Weights of a small GPT-style language model, trained from scratch on English Wikipedia.
Size: 12 layers, width 256, 4 heads of 64, vocabulary 1024, 10M parameters.
Architecture: LayerNorm before each block, learned positions.
Training: a variant of Muon for these matrices, 477M tokens.
Each number is 500 + 40 x the weight over its row's rms, rounded and kept within 0 to 999. Layers, rows and columns count from 0. Numbers have three digits each. The size before them is the row's rms in percent of the matrix's.

# layer 2 MLP down (transposed), 1024x256, rms 0.033, rows 607-628, columns 0-63
100:457478470523472494471524501459492494469487523501507473578496503484507477517416500457478499555605525539558514443456564473507447501495503460453531447510563517537518515548465497535529577509532504
088:533522454531517430451497551494457479536474545504508507517485497458484466574532490528504511499515396501476505515477549445485484542484483470444551497545517527582535523514457495463500486464558489
103:502515454536546554486514529528435536581499555577506441485502477543565519519474479466460403491576480501493505503471522504503524432496583456466544475515527561512527528502489506461460490413520506
097:496459486445536405486572441532518474474545497554522433419476508530528482584469456548536460515481501508542479462526426471487478502506468445553554485453501429520500456457535456478458459523485445
099:439462443499483482407552466501458494547487524456524488455490529594457488539520533506553492442452454538452499446524457526451554560533510451503517533516416525442539456611515425497428540518447503
095:424485539455503497499535519533415460588447505497500528528529577528488466479432494482526456498503444536472468463476393542500510503469525462468555551482491551478584479496505458479507559512502479
093:497515512510510552507516461488444487485515421471530571525498523458518497583460426502543485518590457462460528487486493518500535531546499530502490486500498440515395480537511503549623500506572501
091:498608517466431509499487449540534437475477611484547528540492453455484493440611464501540442509471483424542528469438556509476537469501518560500514557535456507529495434533472429541502549509514482
102:462477487480556557527571483450541526577607506487495535480469570454547516455515583529486546530487528536579446467536485512432482441523505544436544500561501479488479515493476555514438457520418542
097:510463518479510438520529478562468512481476487502494533446548509554407516430512480433459496464507436538530519494463421480453506538468525587506472464464496562529399446474435470549506493490501472
084:489492489579482439485546491426505530530427449454512453527513540500538439514517550439516500550498484529499481467494496558517530459520525491517482471522460478548504476499478446525499482555510478
096:476489606442497499457484407407498504529512547529538504546557508476430483521562544501500490550497507504508463532526467507499527474532514561543534439457460493501501463500431485496479464470485494
109:611489454505516461501511523474492515535531510497564510466496455600495449547519495483487475445509477529472486442426575485526490456467472503560559428512507476420454418404531521535507472529502477
102:528479525485487528549532559568422560436516416470493549511484475387448546495481477477533485507458537531414483475425526457528573516558505525495496569519455546500505577482558477519500537553551591
094:569512560470432544471529558546503508450377460442506514520477461556473518508503516519465497608499532497513572514499555485554519493486498479449551555561491434457512501492476492454475452532544505
099:524544474543503500468565464479491547457479525533465488419513522468455491553394442496493509472485558559490482424555513467491489550550527496541436459530458514511483528486448511451490484426486596
093:525460536511515519544529423557514550489518527434544465430519486504536479501539592526571529581491435542420610488552533470521515547479455497555502443550516498467537434508585439438450570518480512
099:578562427498472517536495523568440459549440589494520483439500431507416477492433506575501511475493417546516510391490478474424482503548475481486527476534445425476493484454517500545507497498532441
088:467464549538437521444510486514457461505484492618444529487552484480609487504522515502504512529511531508534427491500514528524530505519520444461442537460529458393444521499514485503458524510448436
102:501533441498531480552592465524526525489476458506548452472458483526507425452446490532551519497492545439532474479520488489487466546443466493518521486572508456448525525518544451533489491466493498
103:536552611494525474490467464415472533550541519526478462494457498517528516511530553486401552503496567455532471497539498478599536517487528473466566506518525501555494492495520404582441473542521580
093:581535511509483458463422437546514478489445494455496491425460544473464599432498498517562441438563525548534519531469464419532500474493470505453514442499567519486507545493528529523515580420526514
# layer 2 MLP up, 1024x256, rms 0.158, rows 608-628, columns 0-63
086:514474450563514532443504480476488454515513495493503549472471464381469459575501502496509538469547471468471483520552459487452583444514469482500517501459536506523539531554450549484487573506481468
097:518552453511515614486483555461450512531504542571530466507490511516534460553466466496502523491485543420512515543490524513520507493586529518483502436434557461504522486478472485478473522430527435
088:495487519475509511393484426526542416484510486517452506491552434556594449525542443478498520490434438530572515512507446462481524431490456530563497537485554433513547445518467486446474483487508414
105:485463497511468449437508451495465551556485503468549465583498503483466516494548500487461497436497461585416519537425553533457460540515509492489477455431527416495570490543536460487473560523447476
084:454505508449565461473483427511457468505473482490446443527514465416512550558487552461530498512562539509523539478567501522554496517541406544500528476507551505544592504582523562487450556456574474
094:506520495521526463511523381498501539486482420494545485523477547488487500547498490504571613495496509486490489526497506538484534524466561504544586525466545521531500521508513541523577541531502403
095:433504558536503433431521578521501460478527544470550493542499482454464433475540520455500560497475546483550504470518507480421541491463479519502476559523496502454478464542530442527492498455524509
090:518472493507504474470557502539496561503455507471459495523498464487521524482538516500518438472521446495487525481522522490499539444516548546428526474551490460493513569472468473478582525513577504
095:480475509441472431475527438563466486458492520485506509461534450448373505443566437456493571530507509500510485481418504498518520553511534550554483463494509507513440520522437569446466483521557575
083:486489482495523460440541480503409475461493508624507518480485563568538497512435477476497471521533562478579516469542546566462535453437500552491515527481487494425506450524488475540480460504444510
105:482544556456472493517468479426499486485471561500535476558473526483460599477541546498524548519528532462433479529498502513496560494513541531521514501450520474460538496550467516519524479483425498
119:604534508505525495499550628498516544491469526503497421588490546557445493528462503544478494475576529483456468463462545542500493493547416556523518490483476412508419522479513459542515455462498516
104:495484475482485476541494504520486564428518399452508512503432537498468501456499493534547487482512518481504465499492562475490589463540525505490534551572527498493501527575552462569508531488529506
090:504541534469461489484401472568512535443611515409552468487446499503496469531489459514450462502471488445488500531511445490469536473487480491471524534523454405486504553486504518596510470544503528
084:516529535493508516513402502468578523489489551546478505503536484481474570527546448483485490528410488537488430469479463404512513502526534489521453498479461572460525505529445469449552582527494564
085:494481511532508444488468494576539491505551578401555537417509518523463466477516570493465477459489467505432499559532415458546497467493417508546521513517492507459511492503490529518473544486511522
093:547569432539518552478479524599378464563542544503542456522512406546483448521506472505514475495468474578562518481510476473468500474603470451523543494499480426446413453448431523492477445442507463
091:498443563511530514507579492511428439459450503486482495535563474492581498517488471473518557493465555467471456516545481495558520538464505451484464451478524442459508449461485435420467543512489515
102:519500454526516473491503462517558463471518465479524467500446486575507419398520540524471519485467555471540492546515479438447524513501497497552488470556504529467510484499489441575482551507495496
101:497552550446499427445428465499517480541488506456503424482424505557516495485483592477413498488473509500490501548554550490557539428487552504490531483507510519577489486560537442540451544481519534
092:501533507546445440509478421461484472536552473501525502484467482445464553489492484497544469514485549514469473526468472499490498530515449404492466518523534516421476454506544529475489562493561544